Weights of a small GPT-style language model, trained from scratch on English Wikipedia: MLP 1920 GELU.
Each number is 128 + 24 x the weight over the matrix's rms, rounded and kept within 0 to 255. Layers, rows and columns count from 0. Numbers have three digits each.

# layer 3 MLP up, 1920x384, rms 0.0411, rows 1802-1874, columns 192-383
095133090090135172126128140169130138114132182122106113115117137130145112134136174120122086134125120120067139146125145120113107121110148113108156145157122128091165146097146105099153146116149102127128137129115148126143128152151130147124137075087120065147187112146119113114089160138140130150116131141125112138129128106093141110109106120103101115145079149100102169169117120120136161118109133134130108092152125122144120139127141120131156165107119102112152150108113159121147104158090110107099151154134122108122130142083120115074146131108124132116131130121117097140094103131125117081
115145101135139122159152141130111121152148124124118162132108111111182129104156125130155122153126120135155174152131141084112164156152107099122186150117167121152113192164131157120135118110107115152107127108124083085139148151137135120131098145111120136088165166136186134096154145087116107104139088116110092140123132158087117148141102108143122126142117084126156168152124108136122136131088127147147182120118134125134139141156168116134113123126139079092155112123157112133095132130079143153153152134115152120122128099109113139127118131092159118148096126124134108137098103122117116155
120159095133131108149180110108100122146199132150146138107096098128150105124125166109085143114105144092147164136110110100118154137159134140151152184139136170112093142110165149111156165113161129140101146087116124100139113168157100144143139134100140088145133139109169148095106147127087125141159123088094112158111154123142106164088166140115104115135138127118143092102114107164114168124133084090180168156149172133130178142126119144089159147173138094162101117160111091137109147183130141145135092152106140098133140118115135087113149128131124164123126141140126157126136114141107115118
098093103127151138091108155146134107129084116180072120125137105131162121115104159125127080142150105192104112107100123119091149124133167145123115082151101107147122143113146191135168098143175127150153113200110155133115121130139146159121140157122157140127127125172123121108144170145140123103130098101155115132162134109109161154144135117141124127122129153115112132185126134107140119146095118176097127119140090126072115121105140096148106104162090142112145092129108143156130154104099154125112109128126105040106125087134116117122133124134116087120137130121099168077091128139162116127
109120163142133132142108140138132105137127149103126167123111114117120143135099165098116127111108153105121107142120123112100117140136121105121158143111159127101158090096162090164129149121120147157130155135137090120153180137075151142119090150134119095126138135149152133107127136106119118114125168122126120085123133152119142099105122133144160109108103103101115139117112142155111128117119124130172154126105141100168126129119145116148141124128175113129077123176138170080136098142119124181141135145121121125179144142141149159114122127126138114118145175086129078130123166137162102116
128118150171109095112155130122115094158086140151105124124122138138122168119102172143126118168167087125130118121096114100137121139118121142163128142204140111123138172094124136165106150128117150136140112140136163076107160102092110125106130144117110132164133119110136177084183132146110108129103124157107171138122144125095117122097113129131172126120132119108138133132073103133151169117111137215101079136133107106097166137134149104105107119140145114154170107134141195111107119152136103118163139153116134126152106124159144135086155100174102137106132143149157111135093089140108112135
145145082109103161127111120146116101127108174136147108114124145154155092175151125162096098124158094089150156107125126124172116127158152149172144113154162151114131104132165161178148109109108137121080115112084121119132143170143162120112111112117128134118111120089113142115103169136136130164118107122127111155110147161133149070142136147141112133123103093115125111138095122100126153093113126148123086164162130160108154129134141142131094085119124123109148081169144134117112118150156093126130144111140159177107134084122107108124146107123130077137118116160114109137128150114133131109
119120131144100106137136134126069137150140135134109155141099092117172132125160150122135117134105139145158155171133133145144140085111132145172127127143127059143084159099142111097169125180105144126113126155130082153102108102134174164159156109145129121167116115105148145101110163151133091144092146131111159122135123109105107178133082099170131087104117097133105152120091145149165101123090117167132101163102156124126088117104121108147143116174119156094111098151162124123098117107076181171127132145153102110154126129109153140118115155125142136169127136121110130154124093152131099088
086104128117103145160121136151111165128143095109129129142151101126111109095167124141136136115162121143155090133151152134086129111118122120103096148175171122112111134108116126127120159132161128129105121120149152105144132096136102135136127170138123129104113152127148141117105132153140125116077155090136119146111148105147173110114132133128130109121137137130117160144132111147112131113087115134132112164129135111148117133139143165125116094122130154125122139133146166158183114114104094132176158130119159157095125105110134114088093153109128114134105086136139131085101131133127132084
129140139121129112157127149120121184148131111111121134183116103085148130113121130148130122136145126158136123102118135107135128112095130132134128132108132122136152160113139120101135127138116137149094102085116084136117152138138131175129137152150103116165080137138136081157078139171107108148143070089120111091130120118147183130099120155146136104144132112129152097078126139132160101129115080145150131159139094137094078122128143158103092159126166125119116121198124146134129158130123153133147175191163127138107113120129161098150110119106166114133153111109147141091135106152142120146
130150113084124144164147128136109136127115118127155105160092147113102124156159151115123144137134136089119101116137083092167097170099159116097121126158121149132130109118139127148164124122116139144118153110152178114110113136133172150155128118134102129098151129129104077145126167158110110120124144155088117157112143134153121126151138145177105142158124117150154125170092108109125129157089095104141062103142138089150106135094130127168133180149133140135102100119138137134114140155157152099172140132133160168166108131112101140097103097120118185150078126130100138149128159161093124087
102109145106141090097131126152140125146139133137146171122145122107134114191148107171119126076153131133102109167123147130132129119137102104106145108105123121138114184145134158080088165149130156131134128169152125066146156128108099118141106159144113124127150120092131114113152129138156140135128108155114107103118079149114096172112112096129097094096106114121144125134123097163117135126129086158127140096165140127132138142151119141155137111096113115149113119153138160146129115098114151143133125132124148165073109111110148125105142070116135153150138149182118129128122144129138105145
130112132120109109125108112167063139124130115137117099153132105110127143137141147143139128136114126115101112149119142123155131103132104140108110111134115113053108162139133141083135142137156118130199150142170146115136147130117133159110148109153141105125124143158130146120121097151161103104108099141122084170185112202143109114105098130100102131161123146146143126118114155112136138098107134139144104108140101123132127108091145102104133144136137129119165105128146154124101149116133128129136141104098123139152111089190148136144152088091126126148116130121091118185101102156149116188
132146159100139120140132163141135116091121113144151139148126093145127144093115167113124097146095163112158124118114142130136131117111123159097126154192132113111144146100106125120130158154100143131152126148154106107138125147144146118147115091139128152133127106145115128158160134097117168152116088134143081099141118120152109138104141120149138122135125117105094114130121143136147143104135119122153107139148102149128130139162090156103097098092094100145118148093116128122142092138132140171150114128119158136127121092146102123136133110165150098123111149141121166163158130085127117145
116132115134099099147126139152128099134099117130110110154155106119162100201096155091171109110142109091182143116146147122121119091167130140125111092132160111141081122094120128143089118108129182172169092183130095142099106139078124153153129098195113126105164107078081121120134129169132089127099081134177157123178135103126156112123148116147131101135116156101139124129078169124166135136116065126154137148123141191084085143148100127163135118179151128122132161135174149081117143124126159140143136125099091135123166134151130137097136138192125130169143140139156130139128123143103153095
150109142138112154128126126100122173134144164164127130122139104148145153118163102126137118119127153125161107096131151090108140193104118134151078128118184100157138116153135123134122137145131110146103146118119101125164102130085106142098112139153107107136095125133142117149122105139092090154115113079113100108128159099119121168091173135136107068144100150134185133108116084101103127137096104131133149097153131105135135123173123139094135174167122126126073140182212141151148124133110135133153169166083103080117105107144133136123152120124139108161122136156117114135151086128119087108
148132106123117170115102115096123107145193138138141095128111103103142115143127164102125132155130106121110102102110151127115126176127119127148141122107163101096135149151137091145118100129144074140121107163131147147157128110111113110096108128113101105086147122146115161122135135145106093117124118095164116153129122128153145161133097133132137096080158126126112160139083096142098109147161144157118117098163117117132148106121105149162148115090072101132114144108114140157156123102142116119130117092086109099137164121127141143178140160142120154134127142128109139081147068111132102128
154106115153140135139131105141140134126158168151138111134122111123126142128137165157137172117116127152140114140135088105144181154140131142123162152120154107154095156137144120130174097124134138155152129136064099114127139117115139134104128110125158090139110173121143133099152133119141099084135103136159123152128132100132137119072154064139120128104136144123124130127108144107122101142114099186096138122120093127110132128144108175133111109081133115118114104137150126154119107117083092132168105143093140100095097131109135104139100145127128102147106118132124120089120123112120100132
138098102115105124111136127161097131166133128131119167125113114094132143119149177122117128143122105128138122124101142115110185120095136109155126143126115131091130056139138099108135176121117163173130153138091109135139178126097146151121072119128079103140102145134102101075156153137133119176135162102178117119131122164145126129151128097191147114150133120116140118115142112207119118125104112090078137121152167114116155172145124133079113086104155127148112111160133152140134161121170121125121136117125092164122103113161115138118144134134146110135158161099105101054141145099115145132
130121134129155154122118166121128142192142137125138152133097166161132130150124097144093103125082133093153096143112148130178119124170139127145165184146087171085141129071128167119139153140113126134124131109172130081159149147086124079117121131124189160147169143150144036124111134146145119157140085169096113129116144079138131155136121112166175153158119127122100160081145140108093098089103092122188122106178094136159122153157096085109148119148159127097152094152133133159149133119131157126153148111105096145119139122118165129142109083127165104148138139115131093102146131119117110156
107108151101125095111147111146140132121158156130144139104124089129138112102156145135125105117191122137132092149119162142186157170110121126140150104114134130137124183108124119107130102114161136170140147140116090094136096159066114123097123128139088139133135158095130144102112158113120091131158088112103122149123132148124126121135104100129107099111145111104123143113093122135094150150120143157116163154137143124118150079142125126161138146145115151118115099138133128179148099119106124157148124122130095162138136101169127096130109146132115111150125106114129150171093133115133110122
148148120144104105109107129165122091142114107163082146115116130126167115120141149098123140116148123161180162179086139106146158117136133148132130145095165116138134144108096111145140165138094135152117118145120106134157150145075146163132133170143083095149124166123073090132133122163111117155114152153083098150164113136130132133150107051137102147160122117107167133131131137159137142125097117125181122132144154132101158117088104149120097109115137145156108105161146128135118109132176105159163136144121119112150111069154066135119065116152151148157170156133131109151145090127145109127
156113136116147123102074116132131117112082142134099156115126121089175144125129123138128109143129150171160139097143079090161138153121151119138138159111158106107098140139150174110162108143127106105144138138160115092110140154083153142148141173086151077119121143070162127139113145116122161129173076086126141133136137150125092137089142133110118090160121125122157141113120135119100159157120101136130090161140110123117140108127115094146108127113107155143159111137116129103130106141106129125125180136133136112121135128123111134125156117119101101133152129130129120125135109097133123146
113116132105095134165109152141087109128150137119121114105128176049088143146134117112156090085136126128106093173122117108181147138077132091124139131195080070125109152106131123122102109122145119170070152119116109125200138169093164121097097153152133122137131170129094125114145124128117134115106108077125155142143147134084143142153132116143131087134117114115134135138117148148138139139136099158124112132161078126108159113094132120155076116151126137065133094082153164110137139102153118122132157150143172078128161119112144114122085143152157119179141140124083118152093127105145141122
109134108160093126142109139127087160117151155140122143172135106120144148116130142119115081155125091121112131089120137113069156131098151145133143161125087125128065173131152083105123144132140142149170096162151134116146121113132133192152133144158116125145146144146120099066157150171131140124123147092135079137140145123111116139109127114107140165145120161116118141127069158147090152164111143133140154137139149138111098125109157134123112096171108117139110104136162124097105163129117154106113129131121121116122137135154105160109120122141108100109140137092136123135133075161091092134
138155130108090120138181115165138138171090169130123135080156139132167101158132151122078105103149107127146135128133128128150126125139145137101186145124145117091101088103172100113127167096151134135104114124124089121125133165094104128154142187106086105112117141102100136115134162155107160097141082122104102170146177165102161084103131116138112081159130151098130113118126139143149108156105123128108113167141157168125094102140135123094127119187137108134144149150139125154138168135155117135098121149113142137118110119130138138108149138141138113104120145118120115167112131115118127106
122126135111147183151100123146148118090125123137143132094144114128124110125142169129157134094165101113118141107094109083117146132111167137161131122141120159084147128140172147155042116092179136193132086143133131161132151119134174158143119115112142126101137143090116129126129129136159115126097134144138106152135144119099150113102077080173156132118137137091111128120067151143156154130117099135153149132158103154134139144144133133110133152171127138156162144098152127101128139103161164130094131136146096154105098089108128115083100113108124156153106121133118083138152095089136145117
055092137072151132131156128114122143188140108115120187129147135124155124099059211108160180094114130160130133204114047135089126146169142130071126168090151092184146176127100089100152153143125137141140112136124072135133124172165142080100126120089154115094143144164145134144116170146156095163168153134164136086145112139125112111131101117108091131104087114104149149107108130151138123155121115171162099163153115092109125126160127151124154053117122116117131118123119136102139154078131129091160171160102094099126133138124112114155151108119111117092132141165096108114111094103110139127
100148144133115159141145149149137129113141158145101138104111135138153111122119181147141127135160101161124144109133134126086154164136124112166145158127163112148119146134114077102125172115121148164130100171116115109128106143107137155143099071126137093128134121184146119166102127169121134143151120137110115096125127158112142121144127103134106096137120158120154143106092124121116102115109128106127115136149126129161096102135125112085111137104132124116100163151099136148105118108129111134133094131140119113080092100135143159118118150114154132163154120108162114131112106117129141053
141172142129122175178149131117141094114122170079096155105099140174119130116115163119131110113147123163184118141105088146129149103142173121139158104161114139119140108116144127119147129175104149132110137147159124125135069147107145121125136136123129084143133135115136120135121116148141150116145127143136133136116119134097098143121125124126150118134077101127148121108152166139137126120132085186154146138124152142150150135123144119115100140108166107119139102157130153151146129157119145149107159138135145138141140118142147122084071152154139116122102157123078121132160124133123117104
121140120156104125084138185162127125144119135148132151132064109136126135146103133122118122118104115111087112132116114113109123158117096139144096126116149116185115162130151115137142115144103161159163110128142112122141120146098120148129117134137146130122122152122176092122120109132114130165128142145139149147161112121088140116136090155139113146123116098103156150136132123133161132146119104119113146103142155168115142130118175111121106117121131174073095129107099090119175166113155069140141114120101138118142095129129160148136149072132104139102156127112146113073139128095106154049
123204162162111148180159141120124119121122103134126164098136128126157139157136151117129150152123115088149155119093130112147128159140115093137172135127137128145097084084116113121147132111148114098167177142097120111114111185085157124133126089118107125122109183110128123076140152084140068130147163130111136143120107157082102127144139112113121125112098093113180155102140120174135139156075113153161099130103138140131158141137119163109107097080137099128124138141114104130139111124125170145116132159111140107125125102145114118109124138106115101164143167100119082127113133140186136129
101131118143143157103111124134120123130139106121095130116110113137134131084133124161138111149152122140153149154156102134124151097148135156187110150184095097136156148096127113104127105147133104148124156131160135150147135158099164109120088099142116103136137107107173114146166094143160140118111120141126137102146114097142157097115115146169145075142120103110115202099080128149171115102122128149130140157094125142171154136132117096153107116106150094109111081149153170139102144082160132105107131136126142150111096177128122099128118146135137158151111158075074138154117123124100163087
145159143100097143134141092164116128134119126150143135162137117180147105156115133145128143086127140161098092108126128118123127144126148133115162112170178112100143133126142135118129152139127118118128098117126088113088127132126105112152121121157151127110130133168101137137113158120106102107110156165137113145143141134135137144101137096117086123079142141096159136115095141132164135141117114129114150118178121124079074161109132118129122091184089097138106134142180130104149139140110131160147133123134159140119127125160151125165124123122149089138106118141111125137114101120124105111
091113132125135113116132118123118119111133098119137160129140112102129121139155103116101097124140091143137141141112102102129119127128144175131164128125086106050121127082140109145151132139145152136165138161147109094089167181085105126125104148145110133110141165126137124130154165166170146130099108174122183106165101125154108111138133127161139120143147088116114163172152136189156105131126102134157123103144092123171092085135146123154152110125096145149135129186204140102100157121104126170122118117102165136129077081121098093141136138185126117118123133124149174154082108131107109116
131087115095158150108086124128132154083168145097094112120123121119103115166137138130095123144143121091127106161112113107124158115146139115095119117167138144144125120161137099122109131160157129128155156150120137122124126128129131178114113119175126120132143093101121128113134097182110120103100091150174130147108127176120152096093104137146154107136122147141173121150153152112086130120108115134131131092145125114111142147126131136096137113125139141146100134103121119126143122149144097154160181134138115134162139164129126101166151154118116124110144168144107128116085128078130151106
109106157130112138148107103132143140119139128118116168113123118143106116134116190152115102127136116139084101162080096172095128109105091118133171080109131140099155140136134135090107138111148111137145127142108139119119170155126071121146098157177121091150127111169123134116129113115124176097134110124134084155120142111159125200117118102106101124109105146127141132146164091143139107102104103162133079105110149113119141109093129132119116074169119141049101114140120142154173103105123134150151161126176077164121120137160124112136119137121111147103100100156152156132154097136172085129
105112084053135138099160116164130109099112071145162142136082105129153126151187098064114120132109159128102117156140124051129135120078143117136139166166101109074142154136111138148082140100182175146105110145152137132179162129116171185094133134088113113136165166169147132149143154148114099128112159088102058133111157053082144157087120131158110120137111120095110134138102097139092101160140106185139119143104105146130129141156122136163104115143139120093060146119108151123089115138116130162166111111140102129148149159161119122144118130139132116135151159070101125137091136110137185137
137139128133155167135147135161116115137169196114151138153124121106142147106142130186108150105115123128139093110131141138098189154113151159101124139136137102101134119126126109097109144127127115133133118170149158141149103137098162157126139109133122113128141179144106106116168150136118117126148126092110099150136091102120131117151104095147123095156082098135151129158120083098075147125071133166141097153130173166131122136145133149151141140155148088141109096139100156090091129172109132152123118147098122095107134079101118133145106122120121166134167148185117156145135112106128169125
122117112171136118139139130169146150129114130114100136134111096100141139105090166101104137097128121124133117151137130133100132081151137111167146111128151120134128158107137125091136140114158131135124125117117120131175116133115189119114098131120134155126136147123196134122105142138120159124108093085115134092157150142104142141148114104151162141131098123136134191124146167135154119130110110142152170101094117120120155133092132095120112127110113112129101082169116127137135108094126133158122131153119128144130127125166145112134109046163214138160139146115153134145144109149144140114
126150113091129140086149128120128114117133103120083135131157111108134138149124126146101150143167105142134132129152135124109154139167131127107133116106175123095108185107155150109099121158115155132114089108137122119098129134117136141101108164122108064141115129146164142131152113132125134142123149127148155120142134119136107130148115123169115106146139124116143138117098145099097082127109142119152130182150119124143138154137096131138136055136147134102101131176124160119121128116157125105141126154119161106102091127152134127114159108127126122137130118129115148123131118115147137127
107129077165114127155106094112115134138118186093136129090114106149125112126138155077118148115157116125097122169119107120161131098149109151137150136125112123125107084093156155102118130119200118130151121100145118117144132138129156161119107141123126110128138221103116126125140127089139108158123116166134128160129143121140129130158112134132134160118160115081135165114069142094139132124130163131125111088118128152130153119101139122166128090119155125121122126113142160096127148118142159119137130118100103065141101130121140112140127110138151144155165134086120142162132117122090144162
105126112136113191131166119129106133151102129111119145158138109113117132145142104174164114162109113103115161145117130110117163140138172126139136148143110112145177123095166137093120141141146157104130129124111101139135139134174160181166119138097129148098122149144180167139124135146136149126142146137141110139126097119129135144096114139137081112132140131092153122127077122131151147127109159150133142132102125175147150131173159152146074151153118149151133092148144145109121115119110156117153131144150094153167155100151150139130166117133110078164091171069117079135168124121115141100
101168139105126169177183119090125116099156107134091156108126100140145150135156153129133146153140066121097125143146125119123144161128145127062143120144099084143150122136127125109118153126170105107132146117140134079157178176107168068136129174074135130118137153132157118167143141111122142177146098134087140128137123144072137167121112144138142121140113128121147147089111111120101141132122113149130157135112081138112170119086096089130104126152141147126161122111129174136123135074095147131111146133167182100098151128151126100099110144144082143138110105108100109165123111121097134083
122142089163123128130160141100117108104141130125155088120090120089112131151117108098127152153170104082163124110113171119117179107137149136137124114142118129128125133113145116163194145144133195124107144162142128142150139157098134109132124121132169132116144123141124112114142128122125133148121150081135135154127086156117119135126140129139103130145149103108143111095153111132159123116148097129139106135121097150130125111105156086092142114118130123141160150134151103146163126118105156100140120095200132141128138091131150139138160113122117137130134121116115099099109111086132152108
122123150124089154162120157146127113178123107144100134137151113149133151142126097098081113091113143122143184110139115147125139109135130174148136136105071101102115094098131162165145131131126110129107120147103145097164124125150136133115105164162095142151178109141141123149112131160127131131101156163138137115131136111165156177114104144165116105080152133117105118134123170117134149126077127123146090156162114193170090115119127156128105104152099123120119099146119136100192144139099122119146179147125122130084149103138158125144144129176098099157132134122140143129104119134126121102
122108093096139147153121157110146149113127163149136093177171087141134131133092130113107125082165106173097124149113141093107129160141129101068145122169126117076150147116140139066133141071102161150126124135127127114162163127158123158161111172125103126090128163120141120107166154167089106113117127123143143092157123183117116127106136167110109091142091110129107136139101146109092126140119140146104149164144105147120127131126128133135170126158096129085088126111119130170143162126176116129103184165135078125173096096133132118151148140098138116126134117133158138102125146118107126166
118127118125110151136117149125155174172082191148139113152083140142142106145116119116140174115166131124151123101162101152086150104130125152097108125120131142156106102133138139113129141108117113127118114102114112134157170103101099145160110122187152110138104136185158073117178170091125135111138176159146104088123128147150100106175111109142096131129137128096147145096133110172137102142130132106142109115148095134143120129157129132167107122160086127143169111099145116122128110115122148162148152125158133084106127114132150147126143134098147150116081155139115106151157146155127154081
126117137114150150073133171134130104129134130125105170134125108130143081163124135098157087160100100143127145141101119122117133165166148127101126172143109117124154117146142123122145112114107125104174142127159149120113121155075116136105149127121132104159129112126153120129171118114117143148133109126154129126101108118093149124150152095166109138137108176094143179125132136157126138154122103146137124137092145118117146155159112157115117106176097091134133086118114147100137122082127124126143125124105091108166127073167112118150152097114134149142115148125130149124146113099137156104
114114108089146103121153113102151107123127151151192140121096103144130092139129122108097141069132100134169134146112121133166148125123162163074147153133115123108097149094159147106067113105111101156123115142140139141111113144144122128129120150124112137122109154177158134115129122154180148123147134094158098119160119119151162155138107113152100123156108125117145135081135117150112105132105103157121173145152123135124123093152112089131127135116113110099124125150144140135136118156121193132162124162121162174106108139142128125090145082127178124191178115101115131117155150104114136125
066112132147093196175124141170132131139129141115134125132152116095112135149147155139128098121144114126081159073082085117138155145145171105151185126136171100115115159128076141132128123063143106142074129102136150135127143126119144157149149119111135152111122128122120139130117209156126144170140109139141129099148122146107135149167147127136101099137121131132124124091108118100144123127115129126156115138121078140123124115097147124078114111175131109132102144134161156148173155125099124140132159143121127133132100111108083125124116135131137121147118113116149131134083129110129111085
133130136155116109173127119125102090099147117123109146111137142113152138165128134112108127182116114147111081127090102148119121086134121144132127106134132108145144160154112133122090128109143141104165136141119133128166097128119140098083134153111107152124141129143127126091163127103163134142141097125159132183134134141116134127119146107134130084135132111128139119080079120109116148085113108172146105167121086108114123103130115142144155166121135112113125120164092157117167156117139126134120139150134074117166143098128097108092144126158169125131124148134083104171125145142121066102
143163146133125146130172129109102137118106091140130131142185118134125147126180145121103123125155151120164176174141128153142161175127132171154111109106103127162144143122153183112086117105120156133127117152120149125139141111117138153115091138140132101122151154143127119118111115155079120181170152153133141122182130123130128164152128113156122137112103129121121105110132148159144076103088098121080113126176171102102165102147151093113102158154108104111128103158108149135094136171130137154129162124107154130172140123157130155099131092140128186178095166165097113131181108131135144096
097139130090125155141128137128099116140096130145147128142098113154170098161142156077130130160143165133188151103137125096095160128104126132110117149091142124161107135147156177114118145139110160180100118152134124120112111123120116118124108167073120108110129175074139094120102138119103139142145126151155137131120094069125170115144108123143089148119120111131100160145096151169157128126130103120146128172133114136105159112155138147141141117116126160177155153142140127141151123117146123151152151114147099098131138128107103107160127118123139118133104124124131110095158142145129133116
089103107128135168156172131114144071127117121147138095134090099158099179141155176146100137130096130118109181124076102124117137148123131126144130167128149135109118144087126130154123119106133141131092199123127147097155132114156179178090123125108127106149170110146139132122116108128134079184161172129130110145133122118115112135141102118123129162122060104134194143090123145124105168140105156130127120071138141075154147144120132163131128148144115117149193101103175182132097159165145082086142135145097127167140104097154100096151144107142150145137138137142131104159118124126109103144
117134139151126116135148130091136153142151115170135119181094117094168137123127131146100146104124137151071106116130115121149153135097145104131119128136147122146124095129147148145107158096134151165115097086099161094143164156114144140160111155141138141149120136167154125128169112164091132122113150164164110116123119145177151144118142118171101101112144107088091173113089088117125129088102122127147114116146113129129140125078095161111135141120134147102131151077132136127168133072173087145175137110127123154144123078158185130150132103131122108146170112104135104122117184073142118153
076127149119147142140117130109112194113135120138124135131120148073154094128107161085136101120139123144114157106111123121132145092125158183174137172147118138153100129072135173154134149109121138139131118162112125115095147105141117150103115125127093113102144158173156071112162145136120157100144093064114102135120159175126141170134123169156147162112117164111149173131116113157157125103103084113128143124122173130137138115144104153120152108107097083131136133150142123141159098146102162130134145103081166150085146125112122119098139097146153127128113153115119094130164143117135163081
116149126170093104100138152093124158121084118120109117150094118087120103102094152129148134186111108139136161120115137106134124147124124156138106146129144133135104161106128131102134119119144147136131143106138118124127108178117143133097082104152096119136136107186115122110107124116120165134148101092147106128150142080171151135092128160139083146117122150129167123094115166151168084070062127112130130105136146135115116125146154126103167077179122115126164154146123125122157155097101131091139161136151093154129137089117109121146126129148117186084136151130157114125164078118125171126
110138127144138128098143154172121106112107146135133109150091115078177096142117106162087105131138161118167147103115137091125132113116157112113145116139106141128110144110135086132166145140127142121142152132135100136130116150078141114137118122106124109105133172120137088102137125159109142146138083120130139134095112164125146119151120084128124139189096134107137125127121132135099121152120139131144119146152155125135119127168124130130124129104149119142099135138101136089136141184153072096106136134143138122136104142130105125128096094104138138125133152131106133126141141111131151159
161126151149128108158106133109146140136168163129129143134101108148119132134095114075137147104140111137116114140119081123129164165121171135141162106142124103152130087112124132122112156132150159130127108119105112116121098112105138170136119113137093159148156161120145131099147147140114108134143131150123084142140132079083119156127139059166071126177151139096104133149097120133112079147110088120158126113099104136176118138111124135162136128134145117118126103135132175143140144047105196121124133128105108101134134091111139144129124119148092111163181110134142144144100127112147107116
123130179097131103120099142143145107124097112110144128121139125146166129141116141143151133110167133139090168134116090136151097140139095167099131107119103104113102090105117150082128171135159137135141134146099129076155125140111164152056109196171115131117123097114164101067133151115124145138163133145158104107126079081141124157114117165127101128156119151127125153129120147150140099139149131168155072133132105178119082100127151150083160123179130132101109127150100155101121132111173096138159145128166128128092137144096175125130126136136151129115099143116138162132171159167098098120
120113140097166105130112138131151151080158099153106138132146145114115108100130124141131116112150106122110118149139161087125152140119134153109131135132111151116114155132160134124108146099130157121161198110101106115136128152103142132150161142125114082148106174103117145139166109160148157171150091176123117107160130130119142106116097119131110124102112124140185148105121122131154116100114124133149112153139129133117105112144085102123139127127108099100106113116133119107120146159132072137105168152111108164115154129107087122099122163136106124108099097186146136132137106116171159139
146125115094116123139112127136116115202132117134101107148137137124086097101150113142120117147128133116159144090116122145129125125150129068127095122124134105089106144092175131130137133098154141135160120134132130092133125157142138150124132130146092129103124164117158117108116125149126088086134074142103147110151160159137135108107174182138099129167121106106147093123105132128110108100120095144131102134085114120136162086082122118137117127154123150147109097133114103151127123122151114114102166162125111130151081147101125170149138129143120142115142131115089167063098115100163121136
090113130097103121115124149166116121131153130112105161128159110125123148158103096133169148096143093147152107164109130139129129111087143116122122143150117139126153112125140082128092139075152144192096109127079123092122131121086109095173112150161087124153167123102133142110153103162138136110129146141103119129157087148146135130090124146146187074142122127097134132143133168146114116099134132126124155163079205141093127131088074100113147169171166165136139119163161115138134137124101136128150148139147136173163112080135140139141117115100098119119130166127141114147104134149140156139
113090114105156147111117138102158120145139152147118083087110126125169151118137149102121144104143084116152102105115129086151124089121093128102109124135134100164087148112144126122103147151151093140127125095126143089127110129173155127148122179145143119133183112143154136145151138128118072102149165118110159089156126115135143113122126117121134139098136103148140148117114167126095160109111091160122158133148132131127112130110165101153135142188109121122132098090115125128139102097131170109134155123128097108098125097134142158064177152129133115148156118154098114147129114108145132090
102114106130161161122112123117126131096140157152123098150071135065122133154139155121115092102124152104121114150143088103121122174150133124104114176120176139153168120085143093077172117151127109112149094114189146126155145147095128094115102134144107091101137137144117116100131166132118156128116125110139098141145132119112139095118104107139195127163123155101132140096124174117097143132116114124151126103122152154146123118095135105087148140112111127094137103143151146131147099107128135097195165124113091140163140145139090153094104093149160144142115096140111148111130177150115131134
162089127157134115178098126138135077111109147123079128160112119117133115149091203173074128135108117148160113104094132109145149121164109099101102152121082166127096158139157144139103167096097113160149148133167156161129100104154133145133110126150123127138130189160142105148185154164119080144103180148111157084155120122121134123115115079169120116092131139131140153089132158129105103115104125138171151125163103101178140123128115112143144067083105120150121117141174130163197102150171092125131136115126101120147130100148104125166137141101126136138149130116123126100124116097122156139
099169129136069171186090145137116122132114104157143134149104114153155152096162135117125107107124146103105142145115117112109164118178127131142136081157132150180142106113103147154147159113125153124099156146154111128111134115119147118174140133150116145148098156115057127121117168134127143137133149155174110103192120134100154117161139121155163125149101139131167177128105126094162090098131122137133123100129143163157143093106110116084114139083105135105143124179161141124146178120103157119137159170140102125107109119078118112118130191129103113091116181104105111143124069109121116123
124130165129151137168135112138087160137125152096141135171087118163154154133149139130147147125112124131090135160136109152131156145140130117152167129172129070177163123115163109102106119117129113113137139135165106118130165148135156098133092154104111120159135176110133137075104140123129174120125147098106093156150139109089154134137122143101154120115113121130142146133105129115108153111075147171148112081089152169161120113099091105110170156133157136103117083109143148096163140155146089117128130140129089123107154147115107126145140110159057133149150134121138130140113123124150119158
125136097121132095116160120158105109138145123121111135119109150125127107153151090105106108129153124107101099127110176128117134133137124176151142100156109153107167110071126128146090100076077149160125122115133118137128127131108133144164136125164153119141105110161134095097095149168128152102117119119132138094174092150118131121131127136183133130134117167126078133104136081136109139123110141151155170128191135127147073136122166089157153131113129097096170138122139113145117193119170109125146148124126150108065162139114129143149136137148121102148156134076136091159095094103135129086
099123178119064164156158157122103128143135134161134118126159153097136097117110097118098122080149165090135150138103140121108134130102159136142137123138160121111154125127123157142182142138163176140108105142120143141160178169104120152110139122163160103125127080140115161087118168143123107118152103130118168129102128065148131133147131129163149079168091109140111135094140110177127105105104139120153118146139149142136124137172118088133160101101121100131187090111136150130164164098139129119092152149130121132126172094129131160093070174097136141136106151189083124113131133077126103115
111154116128092167120125161140097148103147132141127121146133129143110129149103142140164121091091110147137125147155101130101139124101119151170171112126130097137151123108129107142144148118109162121104163132125133115175123134144131123103115140146105128126147142128136130136122117159129084144157138134130099183115114139079095125149108125155123124151120083119137117078097140105108149120104099166143121124126124125104125148143143115151138129146160124084089116106131171139130152122126162098169110155081119110123100073126154181113129131153103148174125099100150161129115099201094114142
144102111133121185104095157170121120095122148143124135135107114179155110122115140131148122131097109114098130134112090113107174115123107112093086165112094111153142109112131115101147117107096082122115134151117089113162120135156147104141129142118133129104142103139070095139191138147124084144141141098136173103152071111119114138113104132111135129156107139142148162120123106140085163125082144156106171128132123118085129107106123104155126142129124109152139083133134135110130114084132178100137129135146102070126149120122119127094128114103130133122160114188094143110154134170128099089